From a checkpoint of a small transformer trained on Wikipedia: 505M tokens.
Each number is 200 + 40 x the weight over its row's rms, rounded and kept within 0 to 999. Layers, rows and columns count from 0. The size before them is the row's rms in percent of the matrix's.

# layer 10 attention value, 256x256, rms 0.205, rows 57-63, columns 0-63
085,212,170,191,172,219,217,126,195,152,228,235,205,210,197,213,171,214,177,168,210,246,189,214,201,273,222,199,269,194,226,176,220,188,139,190,234,226,148,189,234,239,249,183,242,223,194,237,174,251,208,163,153,192,159,157,204,228,211,164,145,197,264,215,266
081,221,200,180,181,106,219,248,254,220,231,160,149,194,260,254,289,217,221,162,261,171,242,183,180,231,214,188,123,209,284,229,224,176,239,150,263,171,151,276,152,149,218,143,184,210,202,196,170,231,258,143,135,172,242,177,156,218,225,198,214,86,168,124,183
077,198,230,163,230,243,215,180,202,217,164,183,200,142,133,238,189,162,213,159,179,170,205,167,240,228,232,157,279,138,181,253,160,139,209,218,191,223,190,189,169,153,154,230,226,149,261,192,169,202,298,219,258,218,204,178,129,198,196,191,185,157,201,156,110
078,262,202,210,169,177,226,196,227,200,168,201,235,174,243,161,105,184,245,206,114,174,126,164,224,217,196,244,93,175,249,142,173,149,113,163,241,195,158,246,193,193,303,256,177,154,136,241,218,159,162,147,147,172,180,187,146,202,210,230,187,235,118,219,222
073,175,225,175,272,193,135,187,188,200,204,203,236,197,233,257,250,172,190,178,116,175,150,149,143,151,260,197,219,173,199,254,214,275,223,178,141,153,148,206,164,178,228,242,199,223,149,222,231,152,182,189,272,190,243,212,191,192,299,241,195,217,248,218,179
085,184,189,203,160,197,244,164,186,185,187,181,217,200,184,271,166,235,213,203,198,191,223,220,183,193,251,227,247,174,195,264,229,203,133,159,254,190,243,166,159,194,177,218,138,147,194,220,130,267,231,209,145,135,240,183,251,154,166,238,178,154,166,194,169
079,242,217,220,203,189,221,230,170,177,98,147,257,266,191,249,153,239,158,229,168,234,176,186,117,202,241,193,111,196,250,187,241,191,167,181,179,201,155,180,243,91,248,277,195,212,169,162,274,239,254,169,183,260,245,247,167,166,205,199,200,174,191,200,180
# layer 10 attention output (transposed), 512x256, rms 0.196, rows 57-63,121-127, columns 0-63
096,200,157,140,248,226,205,123,205,228,177,181,198,161,218,249,165,198,195,197,154,230,260,247,227,207,218,229,283,175,172,152,161,319,197,211,202,283,196,205,206,184,149,246,201,147,156,238,245,232,237,215,275,282,212,225,261,227,173,234,194,250,224,206,190
090,157,169,139,200,158,190,175,225,250,207,247,166,245,253,123,259,170,157,176,147,180,180,249,205,256,157,202,206,253,224,191,211,236,264,154,255,239,183,225,220,110,213,171,223,230,170,200,137,184,129,185,186,198,188,212,182,224,253,154,215,189,261,235,182
087,214,150,203,170,215,136,191,234,306,176,256,167,186,213,223,266,186,185,158,214,284,154,236,160,198,221,251,199,245,213,235,224,200,200,196,163,174,240,124,265,255,175,260,220,223,183,110,192,161,178,249,171,145,242,163,138,205,247,228,144,226,265,122,190
095,281,212,240,222,184,251,176,265,195,240,194,195,172,196,226,197,229,216,179,223,211,283,224,208,217,163,230,202,204,232,198,141,244,208,189,121,204,168,232,260,252,275,117,116,184,208,166,159,137,196,88,189,227,213,201,172,181,282,159,161,180,134,249,174
086,205,235,244,138,199,120,212,280,200,235,160,244,111,206,225,121,203,228,237,171,231,155,165,183,278,135,242,88,268,158,195,259,176,232,242,233,195,219,200,253,321,210,165,193,220,196,193,209,266,243,170,188,233,149,233,179,193,252,225,227,181,144,147,189
097,164,228,239,170,226,211,149,296,172,222,129,223,168,216,157,158,246,235,210,191,224,215,195,134,169,188,169,213,165,154,228,218,274,206,228,217,195,205,172,136,200,206,186,152,165,141,230,189,216,222,219,245,128,171,191,182,215,240,204,183,166,212,112,151
078,187,237,168,157,194,155,220,229,173,159,162,181,263,252,194,211,202,189,217,256,256,205,246,154,191,246,209,174,200,293,210,186,167,264,149,163,257,228,173,295,252,200,194,188,198,172,175,169,157,173,159,256,225,194,182,115,156,180,82,217,178,226,163,189
082,241,141,163,128,131,261,251,226,216,184,173,222,254,222,263,193,200,172,185,175,232,219,149,151,166,216,187,207,263,195,216,170,169,225,164,259,169,254,179,164,157,139,121,245,222,252,180,133,167,196,188,228,65,215,172,223,127,268,126,233,223,178,166,175
083,176,261,193,247,257,259,254,148,219,184,199,240,144,146,245,181,239,210,228,245,235,216,194,153,207,283,183,201,166,116,163,178,188,155,235,190,196,212,171,193,180,240,128,266,175,179,153,202,203,188,209,269,182,199,206,210,221,196,247,251,159,182,149,145
079,215,218,223,254,208,242,240,286,211,264,169,157,230,154,203,123,164,278,181,227,229,189,215,251,138,166,112,205,145,228,173,198,237,164,118,210,219,108,147,157,199,201,179,111,194,161,248,188,160,205,202,191,204,214,239,275,179,195,173,208,192,238,225,206
077,198,183,177,219,248,202,171,148,173,151,294,218,198,175,168,204,223,228,213,162,241,114,210,232,234,191,252,130,239,236,160,150,231,165,198,200,143,200,194,249,193,154,214,240,220,177,217,258,208,220,166,164,213,207,218,224,190,216,200,194,163,320,150,157
081,229,126,277,244,223,254,210,125,249,222,153,266,180,239,199,131,212,242,202,156,175,273,166,172,267,172,140,267,253,209,262,218,224,175,160,229,196,220,257,190,88,191,180,194,170,186,203,137,137,187,202,217,220,239,164,211,196,175,182,147,214,250,212,256
079,253,196,257,249,154,288,151,192,178,181,187,204,225,165,208,218,166,193,168,258,186,242,181,224,199,192,203,236,216,169,184,179,205,143,173,128,307,198,214,233,239,235,235,204,205,192,154,163,211,172,186,210,262,244,178,277,268,249,233,177,223,197,240,255
097,167,297,198,189,198,251,231,222,256,212,196,234,162,209,194,174,188,178,181,144,152,185,199,280,177,236,170,244,173,169,239,151,203,174,230,179,136,215,247,172,171,158,152,240,158,187,173,218,262,185,217,196,187,205,153,252,207,138,267,253,227,193,199,151
# layer 10 attention query, 512x256, rms 0.172, rows 128-157,192-220, columns 0-63
087,191,213,200,176,134,201,135,230,218,263,193,196,154,239,192,226,198,174,252,167,128,200,162,135,120,222,187,153,262,117,315,189,183,195,191,194,220,265,177,228,221,220,122,233,174,206,158,174,173,249,185,178,215,205,175,205,193,210,237,224,219,192,164,155
086,277,227,132,168,172,143,181,181,185,218,213,132,201,232,239,223,193,149,234,196,132,225,184,216,166,227,181,232,241,172,206,249,213,215,223,162,184,170,223,205,234,107,228,194,201,268,199,304,206,206,172,173,135,224,206,197,196,185,201,156,239,224,216,187
067,179,191,223,152,199,209,203,137,205,146,174,202,231,173,170,179,221,247,119,198,185,158,226,222,212,196,130,247,206,273,171,195,264,153,164,207,143,218,229,194,271,208,192,253,229,243,170,241,219,190,207,151,172,158,172,216,174,275,202,237,213,177,200,138
082,111,269,208,147,202,209,271,173,197,163,230,163,162,208,229,228,202,216,169,151,261,206,221,195,239,285,208,194,192,211,211,290,206,143,198,150,164,160,201,159,233,204,158,153,242,156,209,196,214,221,284,263,210,234,230,235,162,171,205,171,159,198,188,281
083,213,243,224,213,211,175,273,196,227,157,195,223,152,107,180,162,222,233,234,179,143,190,158,116,161,173,274,113,133,190,206,163,171,151,260,170,183,154,212,203,223,218,254,234,176,164,148,159,290,178,196,228,230,171,177,218,162,134,191,205,190,151,126,199
080,221,173,197,275,162,187,123,146,166,193,166,241,224,187,243,201,190,255,248,191,242,228,239,266,197,175,236,227,245,161,231,155,114,251,200,211,229,125,219,202,165,235,124,171,177,195,181,210,200,251,225,185,300,206,209,213,214,266,151,143,161,215,228,171
087,189,287,231,188,184,227,254,145,164,265,230,228,110,118,188,198,194,195,194,105,249,162,210,202,124,206,222,167,276,179,229,210,234,180,168,212,176,194,164,221,204,234,181,185,218,205,178,189,197,204,196,195,216,128,220,190,171,204,186,238,203,166,224,258
081,135,221,183,185,183,230,160,258,250,241,170,258,166,214,120,210,245,218,186,194,173,206,150,230,244,217,193,291,175,144,186,231,231,196,257,186,215,147,189,198,230,206,191,169,181,193,157,153,202,162,253,241,245,234,184,197,201,194,145,167,184,205,199,185
075,226,231,156,182,173,173,178,234,166,128,189,223,234,241,222,156,162,187,207,202,195,154,207,227,244,254,139,171,179,245,146,203,219,189,234,241,215,241,287,211,214,193,321,190,222,168,296,231,207,288,227,252,185,183,187,245,230,173,233,215,188,264,287,207
075,197,171,312,252,200,209,219,244,193,193,236,219,234,112,274,202,179,168,175,206,215,143,254,145,244,222,155,145,228,153,180,220,187,259,216,187,187,175,258,200,265,172,183,126,169,233,186,211,146,148,182,254,182,193,237,146,144,183,175,242,241,216,188,240
070,204,190,267,222,141,269,179,176,161,322,248,203,244,195,254,168,257,177,188,138,188,228,208,188,183,169,165,208,218,265,222,229,225,231,196,201,190,239,146,205,255,219,258,135,199,276,217,188,265,245,229,219,218,235,241,206,284,238,263,217,244,232,202,205
078,183,226,283,164,151,248,260,121,226,243,199,244,216,177,227,131,168,235,206,148,175,240,156,184,220,120,203,189,175,113,201,237,233,231,144,225,277,211,283,163,151,264,272,229,233,209,192,199,173,201,193,198,216,248,222,196,195,221,175,200,180,153,201,161
080,227,131,231,189,158,124,265,247,221,184,211,296,223,217,245,198,210,146,110,267,184,161,215,163,157,183,176,159,196,139,189,210,214,251,145,214,214,252,184,166,217,301,224,186,181,157,210,185,262,264,185,194,197,242,198,143,145,171,250,95,231,191,189,249
088,143,174,228,129,237,185,181,198,230,105,198,205,164,238,135,184,207,258,147,198,268,259,258,170,239,180,168,173,260,188,279,106,114,164,194,136,191,241,223,215,173,182,167,238,232,201,172,279,205,194,169,217,207,210,223,178,173,222,179,238,200,124,174,222
072,180,223,197,168,162,220,216,173,238,131,259,215,189,270,242,214,104,266,170,173,169,222,216,182,247,215,192,218,142,204,186,170,218,214,193,237,177,196,225,234,197,206,188,183,232,258,226,176,214,189,183,184,201,219,203,158,161,196,240,248,231,193,177,122
071,218,164,143,228,255,225,179,202,166,152,193,246,141,255,264,181,247,181,217,291,177,237,147,172,208,203,143,231,184,234,164,255,229,169,203,135,200,170,178,213,209,142,204,181,175,176,211,118,195,264,190,226,226,249,227,127,142,237,192,209,179,273,176,191
078,150,239,108,221,160,177,186,204,215,169,174,165,246,222,168,148,243,119,260,117,225,240,117,151,227,203,220,262,206,196,224,176,195,169,200,201,151,175,207,208,239,198,179,173,248,144,182,170,190,148,252,202,132,285,245,198,301,183,225,182,157,279,204,234
079,149,221,230,221,140,171,92,208,227,105,240,152,172,200,193,268,171,195,268,181,163,126,155,189,193,207,203,178,173,172,229,191,193,231,181,233,222,246,120,191,207,184,148,201,202,147,242,216,264,140,129,281,178,192,117,149,222,123,182,204,195,173,264,228
085,161,195,205,186,204,223,188,135,218,162,225,180,172,224,151,206,251,173,170,229,163,284,155,172,242,231,213,205,247,192,226,214,197,139,138,208,239,170,259,212,273,112,144,123,228,208,169,199,190,214,174,165,166,185,206,146,215,244,171,180,162,219,227,162
091,259,184,152,241,192,182,169,229,185,200,187,196,168,132,183,173,169,151,230,247,214,178,133,186,181,229,173,228,188,214,223,213,192,194,178,241,225,268,188,211,197,147,214,220,181,160,208,203,248,262,170,194,256,129,256,214,168,173,215,118,237,241,241,238
081,193,196,285,211,211,199,216,197,149,246,288,228,140,158,122,181,142,173,176,243,172,200,211,156,142,152,206,136,173,280,190,205,164,223,98,123,213,248,158,179,256,173,237,172,175,195,231,243,184,205,231,235,274,141,223,231,250,204,148,232,147,196,164,168
079,163,239,147,141,256,254,216,180,153,179,199,211,232,239,250,205,216,278,196,161,271,240,213,214,227,309,186,203,192,197,226,186,172,242,174,141,198,215,262,217,250,188,166,115,215,212,160,245,185,198,198,172,289,156,177,194,163,229,240,213,176,195,146,151
090,153,192,200,219,209,234,107,203,258,229,202,223,238,157,275,215,170,278,202,136,216,247,185,251,186,281,177,233,162,281,194,163,236,160,188,146,239,196,254,179,216,240,168,186,185,190,191,280,256,170,190,215,187,227,191,169,95,198,154,164,153,167,228,93
102,153,207,209,181,225,190,296,221,253,232,175,198,289,258,224,224,209,222,168,211,130,177,163,233,163,159,216,204,187,144,152,245,209,215,240,266,229,167,245,145,138,244,278,197,187,207,193,170,180,203,226,214,129,198,199,154,209,190,176,154,230,231,153,181
095,178,172,140,179,146,231,95,228,212,218,207,229,133,214,200,168,224,181,161,136,273,184,226,198,208,160,204,249,165,238,197,174,187,165,204,212,200,185,217,159,199,205,121,202,206,209,204,196,158,206,241,183,212,250,178,126,163,149,174,200,154,137,232,213
100,208,217,175,193,174,186,181,206,250,222,193,192,223,165,182,202,227,141,185,202,166,196,106,146,223,178,218,169,225,266,214,207,179,196,158,207,170,202,91,168,171,163,213,232,231,143,218,158,107,204,249,164,197,188,230,202,372,232,151,252,139,214,197,206
091,198,213,214,155,294,217,206,258,200,221,233,189,194,152,198,210,162,149,195,179,172,263,242,146,244,208,188,238,197,155,116,288,190,133,173,192,257,194,196,186,124,242,177,289,200,159,165,209,172,117,157,178,181,200,295,242,191,184,284,221,229,220,170,167
113,205,213,167,212,223,266,211,190,240,184,243,226,128,149,153,155,207,175,196,211,162,214,202,232,158,203,177,265,216,226,247,201,248,282,171,162,243,193,208,217,196,220,199,120,238,222,267,174,224,194,48,265,232,308,128,233,193,226,112,241,171,172,204,209
102,238,242,239,118,253,327,168,258,203,199,175,228,155,239,204,196,152,197,215,210,240,243,147,272,236,174,189,230,271,199,249,194,201,192,215,177,233,262,210,209,197,234,196,225,217,168,236,234,214,188,196,190,139,187,128,291,182,202,238,230,222,249,223,259
090,185,163,188,189,178,199,222,151,173,186,178,191,240,233,171,237,199,168,213,237,225,238,178,229,213,235,215,198,230,224,213,179,207,257,212,203,178,157,302,217,262,184,208,244,227,121,205,162,175,199,201,187,165,192,121,269,225,162,218,231,221,235,201,163
076,141,216,172,228,231,179,215,189,164,201,188,129,165,178,233,254,102,238,104,233,235,191,156,229,279,109,136,219,315,217,158,191,186,233,211,230,261,173,158,237,211,187,232,201,227,174,225,251,184,198,194,176,244,232,225,220,267,223,250,120,233,184,125,229
081,211,84,153,236,193,212,139,283,180,186,155,217,173,231,157,208,151,271,213,229,152,174,176,238,127,179,153,221,261,142,178,197,155,226,179,222,262,142,167,187,251,209,211,161,280,253,161,196,177,202,168,165,197,188,191,218,237,187,174,173,214,162,222,230
074,170,169,215,181,187,267,215,180,161,200,159,248,198,171,177,193,178,225,240,171,139,249,243,209,204,231,255,208,187,162,328,220,235,170,200,209,255,178,228,162,195,236,202,228,266,140,211,189,173,220,176,206,207,234,232,228,179,159,168,306,199,227,244,208
080,200,331,204,83,178,225,203,142,208,188,234,173,242,148,216,189,215,215,246,190,190,182,221,226,175,214,254,155,148,236,209,201,171,186,247,190,118,221,159,221,202,205,184,250,153,186,180,174,205,243,299,218,121,161,158,166,206,266,212,167,227,223,129,198
079,250,250,168,149,175,247,146,165,256,178,279,201,177,182,200,168,207,201,178,167,170,134,222,215,226,282,205,187,140,178,208,117,176,176,202,270,189,212,186,124,217,184,145,280,222,246,165,194,177,241,262,286,131,165,150,230,178,216,260,149,188,158,146,211
082,248,171,179,159,212,114,195,181,215,192,235,222,144,191,246,167,194,199,190,225,213,218,177,116,111,270,209,90,237,175,155,200,171,181,179,173,201,218,272,214,151,156,123,212,172,240,250,253,159,277,239,119,201,227,242,164,239,168,146,166,213,213,209,200
079,230,256,204,204,199,199,227,173,183,204,259,255,190,198,230,202,109,218,164,183,205,156,157,233,158,153,255,216,199,168,244,247,147,199,200,192,230,253,227,246,184,187,206,195,194,129,164,219,191,231,181,216,154,130,195,198,232,177,211,237,150,126,241,190
082,224,229,191,235,164,167,215,239,201,255,202,147,204,177,270,140,228,178,196,212,202,201,164,169,202,152,272,263,199,219,192,212,158,207,162,181,195,262,155,232,211,226,184,161,197,198,203,252,210,131,150,156,237,243,162,209,237,182,229,210,260,207,182,224
087,231,152,170,290,181,207,175,213,112,161,235,194,165,215,226,185,104,182,178,233,225,160,235,261,216,223,118,270,161,179,140,200,226,211,167,191,244,116,179,224,184,250,223,110,216,169,202,265,197,212,183,217,167,134,255,196,202,191,183,196,192,208,247,199
093,155,248,250,205,220,179,152,228,227,133,184,197,174,173,225,145,176,165,229,197,230,207,209,210,244,176,266,225,179,171,216,133,226,239,166,272,154,197,256,190,176,220,193,265,206,182,228,169,181,194,205,261,174,198,191,204,246,197,212,240,277,156,184,234
096,213,219,210,241,146,251,279,281,227,136,195,192,192,150,234,218,232,206,214,152,272,207,209,263,235,170,154,214,163,210,206,160,195,196,285,232,214,175,205,182,188,231,215,200,179,215,226,188,249,219,217,219,194,207,240,249,242,209,227,174,213,87,188,158
095,196,238,225,223,269,222,179,201,155,275,246,228,239,198,234,142,172,197,240,171,179,188,147,275,197,225,287,195,201,209,266,241,199,206,215,136,208,242,236,190,169,177,218,215,197,140,193,248,199,177,106,264,196,171,179,241,212,214,237,202,211,158,182,237
099,163,220,193,296,254,246,214,259,218,193,170,197,246,198,227,196,244,231,246,207,203,152,247,232,296,146,319,144,229,116,178,162,194,184,217,170,172,186,231,230,228,258,253,221,116,238,195,248,139,192,148,179,154,178,176,268,166,203,277,202,200,188,207,199
102,222,271,263,169,180,205,129,194,224,258,181,218,203,220,217,176,252,227,236,289,218,227,215,158,231,157,241,186,268,204,200,227,237,204,276,255,233,199,233,247,232,150,141,204,244,183,221,220,198,180,180,190,136,200,217,171,204,184,188,205,209,230,186,150
100,211,284,239,103,279,196,176,266,211,259,118,193,166,167,174,226,145,251,196,220,166,229,213,202,158,178,263,224,257,260,189,217,160,218,182,173,198,240,284,182,273,191,239,277,220,194,269,166,115,155,196,218,238,245,200,177,241,245,218,218,223,201,237,224
100,235,206,238,143,140,201,132,154,239,177,207,159,207,154,167,246,241,204,284,226,195,151,219,131,165,191,226,131,165,146,242,191,184,196,101,163,122,270,104,160,232,276,174,201,252,207,136,187,165,152,232,178,190,245,206,144,180,199,223,239,160,212,183,209
095,124,130,203,110,201,117,110,140,178,135,211,191,269,253,199,225,147,153,176,301,155,164,240,149,185,182,118,175,193,218,159,199,191,158,201,223,218,174,198,229,224,189,184,162,166,183,92,205,126,248,170,245,207,236,191,208,145,151,191,236,244,318,232,237
105,120,223,190,273,160,167,176,167,183,246,199,189,215,254,194,258,144,184,207,190,159,139,164,153,147,157,122,231,163,228,111,155,217,270,234,194,158,197,210,173,212,215,198,169,179,196,209,166,228,266,226,174,177,210,256,211,197,242,238,201,150,194,267,135
089,187,168,141,178,158,102,195,170,154,219,204,232,190,183,231,184,161,233,226,256,185,232,180,165,235,206,196,221,176,145,162,238,154,243,225,224,286,223,131,255,237,191,161,243,214,186,214,224,218,151,155,214,146,201,240,186,224,134,207,163,225,193,160,215
101,196,182,211,228,176,213,175,145,292,215,208,151,214,214,107,213,261,259,148,190,197,202,87,150,225,198,148,244,193,214,161,258,283,116,228,176,234,171,289,184,228,175,229,259,163,165,205,197,165,134,199,159,178,185,241,171,235,199,140,220,196,265,188,175
089,245,220,166,270,206,203,174,211,213,280,215,212,205,209,230,192,121,272,162,170,219,186,200,208,212,224,230,139,193,166,223,91,136,192,124,120,232,252,201,254,142,221,200,185,252,178,188,222,162,168,180,199,212,224,206,214,193,272,201,250,210,213,243,240
101,209,217,206,216,167,208,235,221,194,160,239,262,221,209,117,202,198,142,177,123,216,186,221,220,151,300,190,198,161,190,220,208,210,151,213,165,187,165,136,185,204,201,214,154,146,147,236,272,188,178,226,275,203,223,225,209,229,248,194,219,161,166,198,204
098,255,160,183,207,219,209,225,201,98,190,236,222,279,109,224,310,236,148,189,237,220,256,228,254,127,177,207,174,184,230,168,221,195,183,217,221,177,141,183,198,182,233,156,152,203,188,166,187,206,235,267,192,105,219,206,129,202,202,255,149,183,258,178,175
100,140,143,186,213,187,216,209,196,284,182,181,260,210,185,220,181,196,173,264,240,172,236,254,216,231,193,153,225,193,156,164,180,230,298,274,241,183,142,203,195,92,254,147,89,181,226,246,196,170,254,220,231,233,265,173,231,239,209,232,147,130,179,218,168
091,167,213,231,192,212,159,153,190,154,204,183,224,253,236,253,169,194,205,173,229,238,182,222,164,185,194,272,154,207,140,262,237,146,178,245,205,185,173,284,259,243,183,231,222,206,152,160,191,251,270,183,137,142,230,238,206,189,188,187,205,174,174,213,143
090,229,132,197,230,191,202,197,156,279,227,231,166,181,187,172,275,251,175,198,156,184,203,187,157,214,133,171,136,235,224,125,174,178,159,150,224,146,170,224,266,190,296,245,173,186,153,214,194,160,157,186,221,203,252,136,145,202,243,210,227,166,287,203,152
093,208,256,213,163,211,264,270,229,204,240,182,191,193,138,298,229,251,232,179,192,157,204,203,186,235,116,170,199,220,241,180,236,271,167,180,179,274,220,226,147,194,267,177,204,222,242,189,197,134,229,164,211,204,194,162,264,93,214,217,131,189,163,158,231
085,168,156,154,249,141,166,214,136,267,167,238,249,135,290,211,221,201,204,197,207,194,234,159,210,212,149,249,160,220,271,203,252,210,232,167,215,200,182,214,219,232,205,234,128,244,276,228,197,178,181,101,227,190,197,213,251,264,159,253,200,131,219,197,251
092,186,203,244,189,203,204,199,232,182,121,210,237,159,194,273,155,247,234,200,172,213,128,181,215,259,254,118,185,251,291,174,157,179,195,198,194,255,190,250,225,174,217,182,207,181,223,221,249,270,190,159,200,206,205,150,254,240,210,312,130,193,173,159,125
# layer 10 attention key, 256x256, rms 0.163, rows 64-92, columns 0-63
071,225,244,223,205,168,262,186,227,132,198,274,214,108,213,170,170,220,290,256,239,105,159,280,191,201,180,263,237,176,167,153,252,241,213,224,206,152,207,161,263,212,172,191,134,190,229,231,158,214,195,175,209,176,281,202,185,238,107,207,203,230,193,254,202
064,146,192,139,188,178,189,228,150,195,245,216,138,160,119,147,234,220,165,163,176,277,205,210,221,245,137,284,234,222,183,202,196,142,192,169,166,266,191,261,218,254,210,175,231,142,134,205,234,223,185,277,160,143,226,166,231,180,228,193,246,252,162,215,224
066,215,207,154,141,226,170,180,191,185,186,224,198,240,209,176,210,169,121,136,249,245,275,189,209,188,267,123,289,147,141,206,194,199,162,176,174,266,169,219,215,191,230,266,225,205,201,279,220,240,189,156,235,243,170,149,218,217,207,182,175,153,197,200,127
079,204,221,204,210,204,273,228,220,137,207,228,239,147,242,212,181,184,240,255,213,217,205,218,171,118,175,147,241,205,252,281,169,239,297,214,127,185,178,206,177,246,215,169,160,227,264,191,238,201,249,153,171,237,131,204,221,234,144,250,154,155,109,147,192
077,221,197,224,230,170,246,139,263,124,227,178,213,249,163,188,250,167,251,270,262,105,234,183,100,250,222,220,185,154,208,151,189,172,228,209,145,255,208,178,228,255,192,203,141,254,206,194,212,262,270,60,206,219,218,186,139,276,187,279,158,200,263,230,240
081,179,260,149,210,245,209,161,211,128,170,307,237,223,171,186,208,211,228,219,133,246,164,287,138,215,175,232,166,187,258,131,200,182,261,170,166,247,159,219,119,253,203,202,193,227,248,206,228,249,240,263,212,195,197,194,174,146,204,197,192,181,178,220,241
081,247,219,217,252,207,209,257,258,135,241,172,232,195,206,179,188,192,197,234,250,148,195,194,156,209,187,225,213,141,196,239,199,238,261,173,160,186,223,123,176,204,135,197,246,205,177,229,273,156,216,205,169,228,179,237,211,212,208,240,126,265,237,210,244
073,137,246,243,267,175,265,226,217,216,128,211,218,254,225,145,237,291,217,223,122,226,261,200,169,193,245,252,198,214,267,147,153,237,133,185,245,148,143,269,178,190,175,182,177,220,142,193,222,182,228,160,244,218,233,226,185,165,173,184,202,250,166,197,197
083,186,210,184,149,173,218,279,225,217,174,212,150,147,127,170,223,222,108,180,204,278,204,153,198,250,235,246,154,182,150,180,149,230,130,253,204,205,255,181,196,205,237,241,223,263,211,186,161,251,126,185,174,166,240,135,158,180,219,228,256,210,205,162,193
090,232,138,239,143,169,170,143,215,125,236,208,176,203,155,267,146,220,193,169,191,158,171,181,239,153,192,163,147,179,135,216,187,185,192,212,149,246,151,246,192,192,225,161,211,212,168,183,143,209,223,194,223,142,253,244,199,263,225,180,141,219,247,221,188
089,220,171,175,166,147,222,179,271,207,226,218,183,227,230,227,261,202,251,173,202,284,215,263,169,234,159,182,169,153,247,181,138,221,208,190,208,167,289,159,232,240,187,211,228,188,258,322,208,213,194,238,174,255,287,250,172,257,168,232,195,188,194,152,147
080,293,243,252,228,161,238,247,242,195,248,155,199,190,152,192,228,262,238,198,202,248,196,164,177,114,143,213,113,149,208,188,215,191,249,207,114,229,178,179,174,206,192,229,139,232,219,192,170,206,220,164,223,174,162,199,199,256,244,121,209,249,156,265,213
085,162,154,199,198,175,196,147,202,127,162,187,122,167,125,215,208,227,191,145,128,200,202,209,184,217,191,204,252,186,139,174,136,201,175,285,247,248,172,226,164,231,184,165,237,292,188,226,204,162,191,184,164,247,184,252,184,105,120,217,188,227,141,180,180
099,190,168,142,188,169,190,141,188,125,224,191,169,184,182,139,220,228,288,200,183,174,195,245,189,313,144,174,236,208,260,220,183,197,256,229,159,249,186,131,163,210,239,166,169,258,213,98,183,174,84,167,204,213,255,168,138,260,229,240,219,237,142,104,228
092,283,275,211,253,169,150,199,273,197,172,257,195,197,138,151,161,177,216,222,131,166,183,208,231,239,245,196,219,188,146,201,145,240,182,183,161,180,294,266,146,156,179,208,218,199,235,195,305,198,239,239,231,208,227,222,196,217,143,240,178,221,194,201,218
095,272,264,210,260,263,190,168,167,245,175,208,190,219,185,141,208,254,195,150,184,112,258,197,241,160,177,158,182,213,220,191,216,226,178,181,201,160,246,210,195,194,202,236,142,192,168,186,195,225,205,174,237,193,170,175,238,236,168,129,251,179,210,213,224
086,262,290,236,254,159,269,187,215,222,188,192,225,179,236,190,213,271,162,209,174,203,252,133,234,184,229,202,210,181,201,233,154,212,234,251,311,139,211,174,226,179,190,216,220,228,126,148,269,242,240,297,221,88,131,159,210,209,200,162,170,151,195,148,193
095,203,176,230,203,247,132,188,266,178,183,215,157,188,255,193,109,84,248,172,241,264,207,174,276,135,225,143,141,201,162,195,183,125,187,153,215,245,204,148,228,192,226,132,229,259,246,109,155,149,188,153,296,225,188,256,140,199,174,201,166,202,151,139,242
089,205,168,235,226,213,226,231,196,209,137,224,212,192,189,175,252,211,139,183,200,166,232,219,193,227,177,202,211,212,134,286,177,166,232,175,189,153,125,257,158,163,235,126,157,186,224,157,269,221,235,241,231,114,261,199,244,134,231,175,255,227,263,245,228
089,236,135,235,259,173,213,221,149,164,251,187,207,184,156,228,201,269,189,227,225,242,122,141,237,173,216,243,177,148,190,225,197,172,184,239,191,131,204,277,220,146,177,211,188,178,179,171,167,185,221,209,190,151,191,201,232,182,263,170,206,207,194,196,204
089,248,184,234,177,204,210,211,203,183,243,251,148,215,196,193,203,195,200,223,292,194,212,176,156,199,197,216,230,230,125,187,168,220,240,224,144,192,271,184,165,160,127,258,232,221,286,190,254,199,163,200,166,262,126,219,239,188,185,211,201,140,186,150,208
093,132,148,261,191,233,140,215,167,147,196,197,196,224,263,298,170,186,156,227,235,317,252,236,248,213,205,187,203,199,171,187,172,211,215,175,140,207,141,140,224,213,129,181,190,220,210,122,184,196,200,179,209,139,168,236,233,147,193,148,252,223,169,244,228
093,194,162,260,274,200,164,236,183,192,237,221,99,223,202,274,189,172,229,262,188,267,140,136,199,189,97,211,180,162,153,217,256,189,166,167,182,205,213,223,233,226,245,239,212,194,210,108,176,171,199,190,197,142,233,256,214,176,236,128,229,166,208,174,186
088,174,168,179,165,167,243,208,148,184,241,257,175,158,250,180,238,234,172,210,201,181,99,230,231,126,162,226,201,153,232,221,179,289,214,161,152,158,222,223,159,136,257,154,201,253,176,142,190,165,187,198,148,219,162,182,220,165,329,230,153,159,268,183,227
096,234,219,238,132,190,248,172,179,251,233,242,309,215,157,206,241,189,113,142,209,195,278,199,281,238,215,244,210,149,208,193,173,192,218,173,237,215,155,201,217,232,181,236,117,162,240,230,214,173,208,262,188,234,120,203,220,246,179,178,291,179,212,241,207
094,94,163,141,215,230,190,135,154,215,222,222,224,215,209,192,285,211,215,287,202,165,178,168,183,213,144,221,169,201,171,200,220,253,205,195,204,253,237,125,236,212,163,140,172,225,209,205,267,218,202,161,182,222,235,210,168,222,183,165,172,180,240,194,198
089,253,189,254,264,167,168,273,234,194,255,185,137,181,204,175,232,215,192,222,154,172,201,132,180,252,193,231,223,160,239,153,207,174,197,221,169,156,120,246,182,218,229,160,205,157,117,150,165,233,203,240,172,187,252,152,174,159,262,178,256,153,215,215,169
091,200,247,222,134,255,229,209,178,163,190,208,240,236,181,181,213,279,114,196,155,235,250,166,187,237,234,219,181,239,176,249,191,278,105,209,122,187,139,203,171,131,243,176,194,161,267,207,181,205,158,184,114,189,196,269,253,218,178,220,245,309,135,267,163
093,245,217,165,233,203,272,172,212,193,228,95,194,210,167,118,246,230,176,234,211,193,249,110,195,173,174,251,173,132,176,238,184,186,147,203,177,174,217,271,237,166,243,206,194,147,208,244,130,244,220,199,184,208,182,221,180,162,264,193,229,235,212,155,123